config.yaml
n_head: 5
d_mlp: 640
rope_base: 10000.0
optimizer: "soap_variant"
lr: 0.00927
lr_head: 0.00462
grad_clip: 1.0
warmup_steps: 200
decay_shape: "pow"
batch_tokens: 65536
doc_mask: true
train_tokens: 293100000
Each number is 128 + 32 x the weight over its row's rms, rounded and kept within 0 to 255. Layers, rows and columns count from 0. The size above them is the row's rms in percent of the matrix's.

# layer 4 attention query, 320x320, rms 0.026, rows 0-19, columns 64-95
size [ 97 112  88  95  93 100  87  91  96 109 103  95 103  89 106  98 102 106 105 101]
[[ 95 120 128  75 206 120 113 155 158 105 149 110 129 176 142 155 135 135 153 156 131 102 166 110 141 114 128 191 114 166 126  91]
 [ 92 139 159 147  91 161  95 112 138 159 118  96 100 107 104 107 104 145  89 128 154 114 137 139 148 170 109 127 134 108  83 163]
 [ 93 137 191 107 103  98 192 185 121 159 148 160 106  70 134  99 198  77 122 160 162 150 175 147 124 125 110 137 102 120 121 124]
 [208 112 157 142  70 154 103 156 163 161 120 139 159 144  97 138 187 116 130 114 126 160 163 137 136 128 153 145 122 172 152  95]
 [133 126 155 101 111  85 109 106  95 154 147 160 206  84  80  98 146 125 137 180 166 128 136 154 116 167 200 151 119 108 126 137]
 [127 129 139 121  87 131 111 131 124  89 131 124 193 110 132 121 157  79 118 171 130 151 124 152  83 138 146  83 121 125 214 108]
 [ 83  88  98  78 162 176 118 107 166 129  48  89 149 121 151  92 136  93  96 187  65  88 138 147 127 159 147  91 113 131  86 116]
 [ 83 165 143 186  96  79 119  94  92  77 131 117 136 151 158 134 196 152 177 162 170 192 126 168 139 114 140  62 161 117 126 185]
 [106 125 115 125 122  85 120 127 111 147 143  68 175 150 165  80 167 123 115 120 193 144 158  81 157 133 115 164 128 135 121 101]
 [126  94 105 157  92 127 182 104 169 163 174 122 150 107 135 107  83 119 166 143 126 147 144 117  91 118 129 110 131 130 162 140]
 [133 116 172 133 125  98 156 135  99 160 165 120 112 131 156 107 113 188 105 134 129 137 100 100  91  64 134 121 137  94  59 138]
 [ 51 124 129 142  56  84  94 141 125 119 180 146 177 102 119  46 154 128  99 129 130 125 123 148 139 155 148 138 139 126 119  76]
 [202 134 148 119 167  95 110 133 101 174 138 124  94 158 154 156 155 177 120  81 128 101  83  74 115 176 147 106  98  96 109  89]
 [187 145 117 175 120  95 105 140 104 110  67 174  74 174 137 121  63 156  56  80 102 109 118  93 117 150  83 134 124 147 111 127]
 [175 116 129 122 109 168 145 147 113 140 139 165 136  61 129 118 140  80 128  88  98 182 141 133 144 111  88 113 153 163 160  98]
 [103 142 122 125 109 118 111 169 111  94 122 131 195  73 103 106 143  61 105 136 153 156 118 183 127  50 110 161 128 133 197 156]
 [122 107 164 164 162 159 117 124 170 146 106 115 122 109 158 131  75 142 128  71 138 199 154  95 115 138  57 157 151 128  39 106]
 [ 63 118 123  90 136 155 149 110 196 107 121 117  99 165 195 117 146 155 154 156 197 174 143 117 161 102 152 158  72  71 164 185]
 [ 79 125 135 111  53 155 111  69  54  68 149 124 134 125  81 106 157 121 101 106 140 122  73 127 104 123 171 163 119 152 128 153]
 [131 120 117 146 102 138 138 152 164 111 147 155  98 185 169 165 139 140 187 138 111 108  45 122 119 105 128 114 163 109 107 147]]
# layer 4 attention key, 320x320, rms 0.0262, rows 0-19, columns 64-95
size [109 112 101 103  99 104 101  96  99 105 103 103 105 108 107  98 102  99 104  97]
[[100 178 132 158  76 110  74 165 162 104  91 168 160 130 108 128 164 109 149 131 160 124 166 117 105 134 149 203 133 164 134 103]
 [159 101  94 164 171 149 140 142  76 100 164 124 142 119 147 130 146 125 101  99 153 124 123 164 130 120 161 161 133 129 123 158]
 [116 138 123  97 150  63  91 154 146 183 147  93 146  88 133 129 115 158 131  98 123 131 133 107 105 131  80 125 149 139 104 115]
 [114 148 104  83 160 131 108 135 176 159 125 150  98 139 113 134  84 105 146 158 112  91  84 178 151 172  84 110  88 130 167 110]
 [ 78 145 157 121 130 122 100 105  83 152 173 171 114 137 144  77  95  88 133 110 174  99  80 142 147  59  99 122 145 111 101 112]
 [143 130  87 110 114 125 170 137  94  95 167 124 146 127  73 115 109  77 154 125 159 173 100  59 168 110 117 169 150  89 161 136]
 [ 94 194  41 167  90 171 140 121  31 112 153 107 143  99 103 161 127 139 146 101 173 209 100 137 158 111 162 183 191 144 101  93]
 [140 135 151 142 104 112 127 126 144 197 106 136 129 103 129 164 109 161  99 159  78  69 105 100 127  76 102  84 141  57 115 149]
 [155 100 161 114 177 137 200 124 163 153 149 165 125 121 124 139 126 131 106 161  89 103  91 149  41 181 113 121  70  97 183 121]
 [181 136 107 117 109 115 118 165 117 176 156 137 170  99 103 154 131  82 143 117 115  88 127 121 155 146  71 103  70 135  84 120]
 [148 157 147 159 108 152 126  99  48 180 124  94  80 126  98 107 166 127 102 111  63 137 121 146 162 128 109 120 145 129 154 129]
 [101 139 108  37 119  95 103  87  97 172 159 146 122 111 119 159 122 136 160  88  94  87 131 111 133 137 105  19 106  91 107  97]
 [136 149 121  75 154  86 140  96 113 107 112 229 127 133 155 143 126  82  91 157 123 129 107 108 127 104 124 131 101 117 135  92]
 [199 152 154 137 124 156 104 142 213 140 146  71  78  98 148 152 176 105 104 139 106 133 163  91  86  71 203 143 165 156 100 118]
 [ 71 168 160 106 105  97 160  99 137 147 140  96 117 143 188 126 195  85 135 176 158 141  97 158  79 133 124 182 233 118 136 140]
 [149 121 213  80  66 138 137 141 116 110 109  72 102 128 137 131 120 110 154 109 186 113 109  96 159 205 114  76  89 120 148  68]
 [ 64 203  79 152 111 146 145 106 111 144 120  88 110 121 145  96 154 137 130 133  87  89 134  78 129 155 181 133 133 165  72 147]
 [161 168 120 131 104  98 116 120 138  72  88 128 103 138 115 180  99  96 130  70 129 163 176 102 177  89 118 132  87 147 145 153]
 [155 109 151 125  92  58  86 158 141 142 119 198  74 154 122 124  80 152 171 145 142 105 150 137 141 176 141  72 132  62 205 144]
 [181 101  89  90 116 148 129  59 107 152  77 119 145  82 109 155  94 129 144 112 117 199 163 114 134 133 107 140 161 109  96 149]]